From a checkpoint of a small transformer trained on Wikipedia: 8 heads of 64 (1 for keys and values).
Each number is 50 + 15 x the weight over its row's rms, rounded and kept within 0 to 99. Layers, rows and columns count from 0. The size before them is the row's rms in percent of the matrix's.

# up: layer 5 MLP up, 1024x512, rms 0.125, rows 25-59, columns 192-255
# down: layer 5 MLP down (transposed), 1024x512, rms 0.119, rows 25-59, columns 192-255
# gate: layer 5 MLP gate, 1024x512, rms 0.117, rows 26-60, columns 192-255
up25 100:44 32 15 25 89 17 42 69 39 78 56 24 39 18 58 60 58 48 44 36 60 51 46 52 36 65 44 36 70 32 13 66 40 54 80 66 40 60 35 36 65 37 33 58 04 55 36 44 53 55 54 41 55 36 54 35 39 37 41 13 80 73 50 18
down25 098:68 59 40 46 49 64 64 49 48 46 32 63 69 68 49 36 59 33 38 70 55 32 61 41 57 51 70 54 77 47 53 33 46 59 15 63 56 46 51 37 36 25 78 59 54 61 59 39 79 63 49 47 61 55 50 42 68 44 43 57 47 50 36 47
gate26 098:48 52 40 57 44 52 23 62 50 39 63 43 61 70 69 41 69 40 65 57 44 31 58 73 36 29 51 60 53 47 69 54 73 47 28 08 51 66 26 33 57 48 76 48 53 62 61 48 48 59 79 38 44 41 20 35 53 61 63 42 47 63 39 71
up26 100:73 38 68 56 61 25 39 45 46 68 25 61 59 18 27 63 43 69 45 54 55 72 42 43 21 48 51 49 20 80 67 49 24 74 30 47 43 45 63 69 50 78 27 57 39 41 39 52 65 22 42 76 56 42 51 45 58 59 37 24 80 52 56 39
down26 103:46 44 83 57 58 58 28 53 47 57 72 52 44 30 51 65 31 61 46 38 38 43 46 20 56 51 49 40 56 57 47 56 62 54 53 68 65 05 63 79 44 56 56 59 50 32 56 51 23 56 35 39 68 66 70 41 61 62 39 48 62 36 37 57
gate27 100:29 76 52 46 41 42 48 50 34 37 39 64 80 28 67 42 35 25 52 70 51 42 55 60 67 40 33 70 59 35 65 62 82 49 67 40 46 59 32 66 42 51 65 35 36 19 38 40 45 42 77 44 70 30 46 33 66 31 52 75 29 61 65 37
up27 106:29 50 49 47 59 20 60 50 60 49 45 69 37 57 66 39 66 45 35 21 51 48 58 78 30 44 48 48 82 60 43 25 21 39 15 40 44 34 47 48 40 56 48 22 47 70 55 26 56 50 76 41 41 44 52 69 40 43 67 42 44 64 32 58
down27 107:50 63 25 41 42 45 73 63 52 39 44 68 54 56 59 56 58 35 36 61 35 14 89 57 40 09 37 59 60 82 33 42 44 65 63 45 51 60 52 78 33 22 66 53 34 69 51 66 71 38 55 67 43 68 61 12 69 58 41 31 75 53 65 38
gate28 096:22 63 63 25 45 38 62 59 69 38 59 46 56 43 50 75 29 46 27 29 49 59 47 44 40 15 56 50 57 48 72 77 52 35 80 39 64 59 69 61 57 34 74 64 24 59 52 63 34 71 63 52 57 31 29 46 49 69 45 42 65 42 65 48
up28 102:72 33 34 50 65 58 48 49 67 25 48 54 87 47 45 48 51 48 60 58 49 35 22 59 72 47 64 57 48 47 53 68 38 37 33 38 45 81 74 50 48 67 72 39 74 47 48 57 64 60 75 37 61 17 51 46 63 50 69 18 72 54 44 38
down28 101:65 53 65 54 26 52 67 59 50 59 52 81 52 31 66 56 47 49 57 47 49 48 56 72 91 46 50 30 74 52 42 70 47 48 25 52 37 74 58 37 48 59 58 59 43 35 67 47 35 68 51 46 29 73 69 49 60 56 85 16 27 42 54 64
gate29 098:38 62 74 53 41 59 78 52 49 42 69 66 39 48 52 62 35 93 72 52 46 46 22 36 40 61 28 40 51 40 70 49 52 47 56 47 68 43 55 63 77 44 62 47 50 74 78 69 38 27 47 45 27 44 67 30 46 46 58 42 15 39 37 70
up29 097:67 34 33 66 44 62 33 71 70 27 51 30 78 41 27 50 70 25 58 39 66 35 28 16 31 64 48 44 40 37 51 51 49 68 63 65 30 29 69 29 46 44 49 54 37 35 57 58 61 39 57 56 73 50 44 48 54 37 50 55 47 21 52 46
down29 104:61 51 83 48 51 21 71 57 41 52 52 52 27 38 19 56 50 78 30 40 34 72 30 50 22 48 61 36 57 41 29 76 29 73 52 69 35 70 49 61 30 79 53 60 64 76 56 50 60 25 67 14 53 36 65 35 40 56 35 41 52 81 42 54
gate30 088:71 29 29 15 48 54 44 41 49 54 77 57 70 45 38 38 67 45 52 54 54 73 35 76 50 24 53 61 49 27 54 52 29 48 69 39 53 41 73 62 56 66 62 45 63 42 74 56 63 46 67 69 41 15 25 61 48 12 38 40 62 67 70 44
up30 093:82 42 51 74 38 57 38 55 65 50 54 61 45 53 38 53 42 53 57 31 50 25 48 35 70 45 53 56 38 61 41 43 59 35 15 79 45 38 38 71 30 54 34 72 35 05 71 40 52 39 59 51 62 61 16 66 53 40 58 56 68 34 53 38
down30 095:55 43 66 25 61 37 59 32 36 68 74 60 65 45 32 35 54 60 57 30 33 49 45 76 63 72 72 51 58 36 41 40 54 50 63 46 48 46 65 38 46 64 44 22 49 38 57 41 40 38 40 60 45 42 62 25 54 52 26 25 36 68 54 68
gate31 104:44 66 55 39 46 60 47 56 28 49 59 36 20 48 45 17 40 58 38 67 25 20 71 51 79 65 36 56 44 32 58 27 72 53 56 63 48 57 31 60 34 29 50 57 68 61 56 66 40 55 56 38 41 43 43 37 41 58 62 52 41 33 49 44
up31 101:54 44 64 33 61 33 53 41 58 51 61 54 38 54 35 47 62 56 41 46 38 69 79 55 64 50 55 61 56 36 31 52 41 51 54 67 37 54 64 57 65 65 33 53 68 52 37 59 57 46 37 39 66 44 86 97 47 71 47 49 57 32 29 38
down31 105:55 62 58 43 73 55 66 68 49 54 48 55 87 46 76 59 40 34 34 70 54 58 47 57 36 40 62 65 64 39 52 55 61 47 70 38 74 39 48 74 63 49 37 40 50 38 36 41 62 49 61 33 58 23 34 39 43 34 53 47 27 58 54 47
gate32 103:69 49 45 23 35 47 47 56 36 54 38 43 52 48 66 27 37 42 22 58 19 47 50 65 71 67 42 76 43 47 73 42 54 46 52 55 53 60 88 44 59 32 36 57 51 29 35 44 31 59 49 43 43 54 38 34 42 64 61 61 48 26 56 44
up32 099:52 32 43 31 35 42 41 46 51 70 62 68 68 56 63 58 42 92 63 44 55 35 49 45 56 49 47 50 51 59 41 55 15 24 62 34 48 46 60 57 47 44 69 36 72 65 38 61 63 37 75 26 50 50 55 43 33 56 63 34 52 46 61 39
down32 106:37 53 24 70 41 58 30 52 57 48 41 52 50 61 53 84 69 48 63 46 99 53 52 54 35 38 65 37 58 52 19 42 32 60 58 54 64 33 93 45 62 59 82 35 61 22 40 70 46 46 43 65 70 46 35 58 73 42 29 48 48 45 64 60
gate33 093:61 45 14 53 69 52 54 46 54 69 41 44 29 45 52 52 43 54 51 57 31 54 35 56 41 36 74 55 42 48 78 38 48 49 46 66 46 53 71 51 32 57 27 70 50 54 40 16 60 35 56 46 48 61 28 59 83 41 77 44 66 53 18 38
up33 089:33 78 53 43 60 66 34 46 57 61 53 08 59 42 77 28 72 63 42 56 26 40 47 45 79 74 58 51 41 52 58 55 42 57 89 37 20 49 60 54 54 20 63 41 62 56 35 30 35 52 30 35 34 52 55 49 48 36 48 47 61 21 37 59
down33 094:58 51 48 33 42 35 41 45 42 25 56 57 27 53 41 43 33 66 69 63 81 66 42 56 40 56 24 62 81 30 51 36 56 55 45 59 41 59 59 37 61 50 34 22 52 60 36 47 66 45 52 52 75 26 26 41 68 17 48 53 36 84 44 17
gate34 092:41 47 35 42 46 37 42 17 45 41 57 74 63 39 79 14 45 59 29 57 39 47 41 51 48 59 82 70 44 70 58 38 32 40 82 58 38 62 56 38 66 42 42 55 72 56 60 38 75 41 54 43 46 39 50 50 53 62 53 44 54 47 39 74
up34 097:54 67 39 93 49 54 61 41 61 48 57 30 56 28 72 28 44 20 54 61 40 73 53 32 48 59 52 40 38 62 61 54 45 14 46 46 51 49 47 39 46 62 16 50 40 40 51 80 55 49 48 35 72 75 60 49 54 40 56 54 45 59 42 47
down34 094:60 76 28 46 38 70 09 38 57 27 44 35 54 66 44 48 52 58 37 44 18 22 43 57 51 42 52 54 25 77 65 44 50 48 76 54 44 49 84 50 43 73 57 53 39 25 33 47 22 46 48 62 63 54 80 54 29 34 58 37 40 50 49 45
gate35 102:69 42 88 60 50 63 42 52 41 53 78 44 31 30 47 66 47 41 52 56 49 50 70 49 45 33 32 57 60 82 32 74 62 42 34 67 61 45 43 69 49 44 49 14 53 41 50 34 35 54 43 46 70 58 40 63 28 68 48 43 37 53 37 67
up35 100:39 49 47 70 48 53 62 41 66 65 49 45 52 50 46 46 41 31 63 71 51 22 61 54 63 24 62 52 53 54 64 72 48 50 32 46 91 91 71 39 58 50 32 38 48 56 59 48 75 55 53 60 46 61 47 32 39 32 46 50 57 48 71 62
down35 101:38 31 50 29 52 70 64 40 54 30 69 65 63 41 26 37 61 50 67 43 48 37 58 53 49 30 53 55 70 62 54 49 49 59 58 73 59 78 35 36 50 75 56 42 76 43 68 31 24 69 60 43 51 48 32 46 61 74 47 63 69 62 35 64
gate36 092:79 49 52 62 37 61 83 65 33 40 43 39 52 42 62 48 53 69 41 50 42 75 86 75 42 65 37 24 22 43 23 58 28 54 49 77 58 46 51 63 47 47 43 64 29 47 60 36 51 59 61 86 72 29 56 44 44 56 39 40 61 44 59 37
up36 100:56 27 37 44 12 50 15 35 24 51 64 45 55 46 47 57 58 63 72 52 51 47 78 16 68 38 49 43 64 47 29 37 50 42 46 75 65 49 57 54 40 43 51 37 16 36 60 39 70 51 43 65 58 49 29 52 67 62 78 38 58 46 83 45
down36 102:38 20 53 13 76 67 29 56 43 48 36 62 41 33 65 33 52 51 73 69 81 53 39 60 38 69 49 41 44 51 31 26 47 52 51 48 56 71 40 72 33 27 61 54 67 38 41 23 62 45 39 49 50 65 45 54 17 48 58 48 39 63 57 55
gate37 099:43 51 84 28 44 52 78 41 55 62 72 57 62 70 48 72 66 45 57 49 56 56 37 45 64 46 63 44 59 36 47 60 49 75 40 64 54 56 53 81 69 46 62 74 65 33 67 72 58 20 67 68 74 76 44 70 30 68 26 40 54 55 65 49
up37 098:63 43 46 87 38 63 94 43 44 34 34 50 63 19 77 38 61 28 44 46 51 51 44 56 72 66 22 49 60 37 35 26 54 34 46 49 40 50 33 66 46 41 35 26 52 72 53 73 57 80 42 38 41 66 50 57 65 72 57 51 71 53 65 44
down37 101:47 38 56 33 54 32 71 46 41 77 45 25 64 49 37 46 64 62 57 64 42 98 54 47 53 32 39 47 20 37 46 33 69 69 29 41 61 47 54 50 49 72 52 25 61 64 53 45 84 57 24 58 58 34 40 42 73 40 52 57 57 53 70 27
gate38 115:59 58 59 18 26 63 50 34 46 60 40 44 49 24 33 58 41 60 46 84 48 27 32 71 65 28 28 70 22 56 49 70 71 25 32 59 23 37 74 41 54 67 40 49 63 61 25 59 53 47 34 31 20 71 73 41 31 44 61 40 50 44 45 56
up38 087:60 34 59 34 47 65 39 30 41 54 36 42 54 28 40 50 53 36 15 58 30 48 40 70 65 73 42 54 41 43 55 41 47 44 24 53 24 52 34 31 39 67 55 80 26 20 38 73 26 32 48 40 67 36 46 45 65 33 64 86 26 38 54 43
down38 092:26 51 65 69 79 35 54 40 57 92 65 47 42 73 52 51 57 55 55 46 31 45 63 37 47 37 70 41 65 52 40 63 44 34 58 23 71 68 35 59 50 43 64 38 59 67 64 45 57 39 59 56 69 24 19 73 48 43 52 20 43 80 56 68
gate39 096:59 57 18 17 64 63 62 43 24 64 27 50 48 20 50 36 74 41 56 55 28 42 26 32 56 54 45 07 40 51 61 47 60 86 38 58 54 58 60 65 71 41 53 60 30 86 38 48 42 69 59 31 56 52 61 55 63 58 44 32 62 58 87 28
up39 097:73 41 43 57 31 57 28 30 68 28 47 57 54 45 27 62 59 40 37 43 29 44 36 30 74 38 39 48 63 38 80 26 38 48 29 52 70 43 60 46 49 42 66 59 38 64 25 53 40 31 63 56 55 56 44 57 89 28 54 57 43 54 75 55
down39 097:32 36 62 41 40 61 51 30 57 39 49 41 68 20 61 50 48 40 64 71 39 28 43 43 49 68 50 68 44 66 41 71 45 53 44 43 43 69 48 57 56 59 45 56 46 52 46 69 37 53 66 24 89 49 60 50 30 40 68 52 33 62 58 77
gate40 099:37 35 39 43 36 41 63 55 56 21 69 83 55 54 63 61 38 50 72 77 59 37 54 49 63 66 55 43 36 41 39 72 69 49 49 58 68 16 50 35 46 49 59 43 48 62 61 62 47 61 75 58 68 22 59 42 43 57 78 79 58 46 77 50
up40 104:50 64 54 53 59 47 73 59 75 47 24 47 65 45 67 71 93 68 38 27 71 62 55 34 47 36 41 60 18 56 40 51 63 46 55 51 44 37 51 46 22 44 69 58 64 45 34 56 37 32 41 92 38 50 53 34 78 60 29 48 43 66 25 47
down40 101:54 31 50 59 47 69 60 66 71 56 55 43 64 68 19 45 59 48 45 58 61 59 50 61 44 51 51 56 46 42 63 77 44 52 79 54 29 65 36 62 54 52 36 43 48 19 55 68 63 71 61 54 58 46 50 38 67 78 40 67 41 77 52 47
gate41 105:59 36 68 42 24 56 80 60 46 43 85 26 43 48 43 26 47 38 67 60 53 61 62 31 51 54 42 40 32 56 14 51 46 31 36 63 45 51 77 24 42 20 67 25 37 42 61 67 71 66 13 39 67 31 51 50 36 48 62 52 48 71 78 72
up41 098:51 53 44 64 74 60 40 33 73 58 66 30 60 63 42 55 66 40 35 49 39 32 61 55 58 53 57 52 74 52 57 69 48 72 59 46 38 55 18 58 37 60 70 86 66 51 61 56 44 79 39 35 48 46 40 64 57 43 21 32 44 24 77 51
down41 101:74 40 46 41 46 39 62 30 51 34 40 42 49 45 27 72 59 42 40 38 54 60 33 68 54 62 55 30 29 46 55 50 58 64 51 75 53 41 48 77 74 68 64 70 36 37 66 70 40 61 80 61 37 56 35 45 37 09 33 57 35 43 56 63
gate42 127:49 35 48 58 29 17 42 44 14 45 60 69 48 74 42 49 62 52 75 39 18 63 65 39 46 42 58 75 44 23 71 78 70 66 38 31 71 77 29 60 64 64 51 59 46 45 33 47 46 40 28 34 45 51 66 59 56 30 60 62 51 37 51 29
up42 117:38 33 45 53 32 47 45 52 46 19 65 53 44 95 17 52 81 65 66 14 23 42 65 52 39 60 71 78 49 42 53 62 56 57 37 38 50 63 51 68 66 65 47 44 46 41 65 46 49 59 40 43 44 63 71 62 40 51 35 69 41 47 50 21
down42 099:46 63 38 52 43 26 37 69 30 31 49 56 45 48 27 38 57 52 47 41 43 18 55 37 47 19 77 69 43 49 85 66 43 32 48 22 56 50 65 77 62 51 54 28 20 59 63 29 30 49 54 51 39 20 77 47 44 56 33 56 63 38 38 41
gate43 100:69 67 67 81 67 65 48 51 65 30 55 46 82 81 60 43 43 48 23 40 43 53 67 66 56 46 53 57 54 26 31 74 50 80 52 72 38 64 47 76 37 20 48 40 54 62 63 57 84 69 40 66 09 32 38 68 44 52 45 43 69 28 92 66
up43 102:41 53 62 48 61 43 56 67 28 56 36 34 51 44 30 63 44 55 61 87 48 55 70 78 16 42 41 72 54 59 61 44 61 36 30 67 50 29 47 53 35 45 28 43 46 61 72 46 58 41 57 50 33 51 63 57 44 31 65 79 56 49 19 77
down43 103:57 61 37 43 77 54 54 38 68 55 83 43 32 81 73 87 47 66 48 53 45 62 28 52 35 50 86 34 69 53 57 51 45 36 58 48 74 52 75 47 66 26 56 62 44 48 29 60 36 56 51 50 32 33 56 66 65 58 61 51 50 51 73 70
gate44 105:70 66 41 49 37 47 45 71 50 45 58 53 51 45 39 58 64 51 45 52 56 60 80 65 46 74 49 48 24 31 40 33 59 59 11 49 63 28 56 40 58 69 35 30 70 33 75 47 59 52 56 44 60 30 61 48 38 27 74 59 26 51 63 60
up44 103:51 22 57 34 39 74 56 67 36 61 74 59 29 31 51 32 54 37 61 82 31 40 43 59 34 24 51 61 74 43 40 43 26 45 53 37 30 53 22 53 37 28 43 68 46 36 75 48 42 27 28 60 37 28 45 67 35 45 63 34 70 56 02 44
down44 107:64 32 57 56 37 61 54 72 54 30 74 57 50 44 69 43 64 58 78 72 35 68 43 38 57 54 55 56 59 42 33 57 80 31 53 73 31 23 51 56 22 39 41 58 47 37 81 39 63 46 30 22 60 71 54 34 46 54 56 57 56 55 42 40
gate45 096:32 57 53 41 53 36 64 52 49 65 42 76 33 58 55 54 69 46 32 42 44 50 62 55 47 67 32 51 56 80 50 42 76 54 42 69 62 58 40 66 62 70 36 57 68 50 41 47 40 49 45 91 41 49 53 59 48 29 71 38 39 56 49 64
up45 100:44 48 31 71 74 55 36 50 19 38 40 54 81 52 37 59 41 73 52 61 55 49 54 40 46 46 10 31 60 41 33 38 74 45 54 36 64 27 39 65 57 49 79 43 61 41 31 56 23 58 74 32 44 63 57 71 76 57 52 63 57 34 58 64
down45 102:48 27 60 61 47 74 18 47 61 62 73 89 31 45 70 50 66 58 59 57 42 50 63 68 57 31 39 37 54 71 33 63 69 45 53 50 67 58 53 53 39 69 49 72 25 45 74 43 24 57 42 61 61 74 59 48 55 48 71 54 56 23 77 48
gate46 104:64 42 41 82 40 38 21 45 33 67 38 51 67 52 35 74 60 35 55 41 73 55 71 64 24 50 62 26 47 73 50 64 36 40 67 33 61 32 54 55 44 48 37 55 67 42 45 53 36 39 66 61 65 51 48 35 37 86 61 43 42 74 49 59
up46 107:31 84 13 47 48 61 78 45 54 56 43 64 29 58 17 45 52 38 56 67 47 53 53 60 68 53 46 43 48 65 48 45 49 65 63 44 48 63 32 40 72 57 48 29 46 31 52 47 40 60 79 16 44 40 47 52 40 57 75 61 68 48 75 44
down46 106:09 66 51 51 71 56 34 55 61 74 70 55 36 46 45 53 60 52 72 54 46 59 45 33 72 68 66 48 44 35 51 42 69 45 47 57 90 33 69 42 87 67 55 55 52 37 47 25 53 33 58 59 57 68 51 48 58 33 83 45 52 39 53 28
gate47 101:48 24 24 45 51 53 50 33 43 49 41 38 74 35 28 29 42 65 46 56 44 38 52 55 37 56 60 86 79 37 62 55 48 61 64 52 62 41 53 60 36 71 51 18 62 77 39 47 43 34 63 48 60 55 58 56 45 45 69 34 54 44 59 44
up47 096:57 69 52 53 67 37 42 61 50 67 55 34 00 22 43 51 40 45 61 67 79 54 34 29 57 34 33 39 49 82 35 36 56 63 23 79 58 55 37 43 74 30 50 59 20 39 59 42 54 59 35 42 46 62 70 63 27 48 44 49 34 22 32 64
down47 101:44 49 61 55 51 32 57 52 39 63 71 43 13 42 48 66 71 65 24 26 47 10 32 56 54 51 27 52 40 55 66 23 62 73 52 56 58 28 67 61 72 48 48 63 53 58 57 47 78 51 48 48 70 51 42 35 43 37 62 52 37 36 43 54
gate48 094:70 44 72 38 30 52 30 56 89 54 20 70 46 62 50 58 25 72 39 45 45 45 55 44 58 64 42 34 61 61 48 46 52 45 39 29 40 41 73 47 26 54 59 51 38 46 49 62 36 68 55 52 44 54 61 21 37 43 61 52 45 74 55 41
up48 093:45 61 46 66 46 33 30 87 71 68 51 51 36 39 47 62 43 65 65 75 62 33 69 40 31 42 48 66 27 52 53 60 52 41 69 63 61 60 40 46 53 18 44 37 25 62 44 71 52 62 53 64 43 45 50 44 31 34 31 40 79 86 36 19
down48 094:28 64 38 31 64 48 45 58 30 57 30 44 57 54 63 41 36 61 30 22 38 50 44 52 54 75 66 46 60 76 64 40 41 33 66 30 56 47 31 50 82 68 29 46 73 64 65 46 53 40 63 49 49 61 61 32 53 61 39 44 48 40 42 43
gate49 099:67 77 40 57 15 54 35 40 49 87 40 25 62 62 43 54 61 74 62 65 36 39 64 20 58 61 55 56 36 36 11 65 41 50 36 52 53 53 54 30 54 52 28 70 62 70 51 70 69 52 42 52 84 45 43 64 48 40 53 46 65 56 47 61
up49 099:58 31 79 24 42 58 67 78 42 28 54 75 35 46 65 24 37 50 62 41 58 40 49 43 32 55 35 54 70 53 42 66 47 44 47 54 46 55 24 38 25 47 17 54 58 62 51 54 25 47 63 55 72 50 33 61 45 38 48 35 70 64 34 27
down49 104:36 29 45 72 45 55 38 56 46 76 38 74 51 81 38 26 38 57 42 58 56 53 64 59 42 30 46 59 00 77 24 84 76 40 47 57 32 67 59 44 44 59 51 60 47 40 42 69 55 45 23 69 85 47 63 83 58 54 45 35 46 20 46 28
gate50 102:46 73 63 61 37 58 64 58 26 29 51 56 70 59 60 38 56 49 31 63 38 66 33 58 95 53 45 72 56 51 20 30 62 54 51 91 39 71 47 60 59 37 54 40 68 30 66 72 55 26 39 73 40 68 52 46 45 54 58 48 32 58 43 42
up50 104:61 63 65 41 61 32 15 63 25 63 38 34 56 59 46 20 33 70 48 32 66 53 56 54 76 29 33 56 80 56 24 64 41 79 36 40 38 52 44 21 46 42 51 51 65 62 51 44 43 66 58 60 73 43 93 61 27 34 75 52 42 54 63 39
down50 108:50 38 61 61 57 21 45 53 39 64 68 56 44 46 43 57 27 48 58 44 55 39 56 58 64 49 83 56 64 57 46 70 45 36 37 37 53 80 35 41 55 41 32 61 40 53 40 40 41 61 51 47 18 28 47 24 43 54 50 36 22 52 51 35
gate51 096:51 45 65 87 24 63 47 53 59 31 32 54 40 65 36 71 35 58 51 40 79 77 55 54 64 56 59 63 28 60 28 42 66 30 46 79 60 54 74 44 48 47 28 37 59 38 64 56 65 65 41 44 39 71 42 33 69 31 42 43 47 59 92 62
up51 096:36 39 42 49 47 58 72 55 19 47 26 42 26 70 60 48 61 39 74 62 40 44 55 66 83 63 58 91 61 40 36 45 70 49 53 57 38 70 61 60 39 57 63 67 32 55 49 69 59 44 46 74 66 63 37 22 57 28 56 49 51 69 74 58
down51 102:79 59 39 53 42 63 43 65 51 55 49 64 57 39 62 44 68 47 34 54 28 53 41 47 50 58 30 28 52 73 62 57 47 22 61 69 49 63 22 52 65 67 41 27 58 44 50 41 45 66 48 85 48 44 40 79 43 45 63 46 81 49 77 27
gate52 097:82 61 51 50 52 21 23 56 38 34 77 42 63 19 26 48 41 44 76 62 42 69 60 54 51 40 43 00 57 26 63 34 56 45 34 26 49 21 21 60 56 34 70 47 42 32 53 51 31 80 41 28 52 52 27 38 39 56 43 29 44 46 42 50
up52 101:48 70 24 46 62 26 57 28 42 26 36 47 21 46 40 24 55 41 60 69 54 40 64 75 72 56 06 46 76 47 44 40 57 33 73 50 63 79 59 89 11 21 45 63 52 67 88 56 64 57 68 64 32 62 22 34 78 40 52 57 74 52 44 29
down52 100:27 68 26 47 56 47 61 49 42 58 46 35 51 48 62 12 79 31 61 76 52 53 57 65 50 39 64 47 59 57 26 36 47 40 65 52 21 68 36 34 55 12 14 51 61 66 62 40 38 62 59 59 42 19 53 55 14 34 48 36 30 55 78 46
gate53 097:69 36 26 64 68 52 40 66 41 28 36 96 65 49 56 37 52 77 46 64 46 41 74 39 18 53 65 63 33 76 56 36 76 31 75 62 26 60 44 53 71 39 50 46 51 56 55 47 43 87 44 52 40 31 54 26 44 57 63 46 61 59 39 25
up53 098:39 34 41 82 69 65 43 55 43 71 78 52 46 51 21 75 77 49 32 26 48 39 70 79 39 26 69 40 66 65 35 63 34 73 41 28 61 47 38 32 55 50 35 49 36 24 70 47 48 17 33 62 52 32 12 44 45 64 13 51 13 71 64 35
down53 099:41 57 28 82 31 46 83 33 41 63 51 65 34 34 65 48 44 55 77 50 42 45 70 40 92 65 80 57 54 70 30 63 21 68 25 78 48 68 18 51 44 67 70 60 59 42 39 56 67 49 52 21 30 77 36 36 44 51 19 53 53 32 56 35
gate54 105:77 66 54 52 30 31 41 50 55 69 10 02 64 51 46 26 40 99 43 67 36 55 55 49 36 42 38 45 62 50 53 66 42 59 44 27 69 52 38 45 44 26 57 60 66 24 32 56 61 61 49 22 41 57 59 81 70 68 21 48 55 78 37 36
up54 109:45 69 45 66 27 36 66 63 61 63 29 40 66 73 37 35 43 75 41 58 54 27 71 43 32 52 28 50 50 58 44 39 50 78 35 45 59 46 34 10 53 35 63 52 51 44 48 66 60 40 59 52 39 47 34 55 80 58 52 28 49 69 63 44
down54 075:45 52 35 56 40 45 56 57 47 60 50 58 30 37 78 55 61 51 59 36 44 63 45 45 37 60 27 50 36 81 49 57 33 48 72 25 53 40 53 65 12 38 67 88 65 64 78 40 52 54 35 30 53 63 44 61 60 35 48 48 66 60 59 50
gate55 106:69 58 58 51 45 62 51 15 79 37 55 58 62 52 48 62 43 36 52 88 19 61 60 52 43 45 59 80 40 77 22 42 37 32 55 55 52 39 90 43 70 61 58 59 38 47 72 33 42 51 40 52 59 50 34 50 61 42 60 31 83 88 53 73
up55 107:56 36 51 48 67 48 25 41 70 57 42 33 40 42 51 63 43 46 58 39 10 64 45 43 41 68 49 45 61 38 45 63 73 39 46 69 61 71 56 74 59 50 52 54 47 44 61 61 60 63 64 44 36 44 56 35 59 44 61 71 33 77 39 73
down55 108:52 65 47 20 61 43 56 59 39 54 44 40 72 55 42 62 32 42 53 70 00 46 63 77 35 37 54 46 39 56 40 57 58 42 41 29 68 52 49 40 34 32 52 66 32 73 60 49 72 59 63 30 64 31 45 41 19 42 41 41 44 37 46 41
gate56 093:64 38 57 55 52 66 58 49 56 79 67 51 66 71 63 52 12 53 40 49 70 28 46 34 61 77 23 57 43 39 70 50 20 29 44 55 69 57 54 79 74 21 42 38 34 57 73 23 81 66 63 37 74 53 37 56 44 53 34 31 52 52 40 19
up56 097:77 28 51 54 88 53 46 42 35 45 40 55 55 56 32 51 11 35 57 88 71 66 53 55 52 46 73 52 70 56 46 17 61 69 56 72 57 68 70 26 46 51 46 32 55 57 71 21 62 76 52 54 63 61 51 60 60 69 35 61 48 67 30 54
down56 098:45 54 49 73 28 70 43 28 23 68 57 44 27 45 46 39 53 38 55 12 46 37 53 43 54 41 55 57 56 21 52 69 52 20 46 74 46 73 51 35 37 54 49 64 21 77 61 46 55 32 62 35 73 46 34 45 49 39 53 34 36 55 34 38
gate57 101:46 24 49 42 51 54 89 58 70 72 57 61 43 74 61 33 20 10 52 63 57 71 18 40 47 54 56 66 49 50 32 48 66 73 37 51 51 66 69 38 55 01 67 45 42 41 58 74 45 50 49 64 54 66 61 45 49 45 52 49 60 44 78 45
up57 095:61 50 42 71 66 31 40 35 42 36 37 74 54 62 80 89 58 41 57 48 45 55 53 37 55 44 48 30 70 44 26 67 26 32 57 41 67 54 61 62 70 65 48 66 40 29 20 64 61 57 46 53 74 37 46 57 74 53 32 36 52 44 61 59
down57 099:41 29 77 51 40 66 57 69 43 22 73 82 42 55 56 41 56 46 63 46 35 42 26 55 82 76 43 44 60 55 54 43 45 34 51 58 39 34 53 62 51 46 00 85 47 54 64 40 10 39 59 46 52 76 74 83 48 75 51 28 51 70 66 59
gate58 096:65 19 50 33 59 50 52 63 34 35 76 46 58 52 46 59 63 47 43 40 17 59 42 58 45 30 58 56 64 53 48 45 42 55 69 59 66 46 68 50 79 42 52 45 35 59 90 64 96 52 48 37 41 65 41 77 41 06 44 72 45 74 30 63
up58 098:70 75 40 43 29 38 52 47 49 69 55 62 58 48 54 67 54 49 48 17 49 63 65 75 46 41 73 65 82 66 27 76 27 71 76 53 76 58 27 43 40 60 43 58 34 56 41 37 16 60 46 33 28 36 58 54 23 77 95 60 60 39 46 25
down58 100:49 20 24 60 46 48 39 38 42 55 33 53 66 66 51 52 32 52 39 53 47 56 65 59 43 68 45 71 40 35 32 50 56 67 69 76 84 39 23 18 31 34 59 69 54 52 31 64 51 23 27 83 27 46 60 40 54 32 35 72 59 44 34 46
gate59 102:59 59 66 48 34 32 35 83 55 43 57 47 45 74 51 52 28 59 27 43 50 39 56 63 40 49 46 54 56 40 20 42 47 39 81 35 42 32 61 54 57 71 34 50 36 40 67 37 53 52 41 46 67 46 50 60 40 59 48 54 40 48 55 43
up59 109:42 44 80 55 56 35 51 50 56 61 45 53 41 47 33 62 45 79 61 62 51 57 38 20 43 36 23 45 48 39 82 44 65 59 27 43 38 30 31 76 58 45 25 18 72 44 46 52 36 56 66 52 34 44 39 60 58 65 36 31 49 22 44 15
down59 109:26 32 59 39 16 35 24 40 77 67 62 25 49 51 48 42 11 60 67 51 26 37 48 64 77 30 59 51 52 51 59 53 49 58 17 40 47 61 46 50 54 58 37 76 95 41 60 40 53 69 73 35 57 73 50 58 67 41 44 35 63 55 32 33
gate60 097:42 52 39 66 31 37 56 43 31 52 57 45 38 59 80 58 36 79 41 49 65 53 40 43 55 65 56 45 29 75 30 34 44 53 52 25 41 45 39 71 80 62 38 42 47 48 34 53 46 59 37 54 55 34 30 23 46 27 73 60 25 31 49 42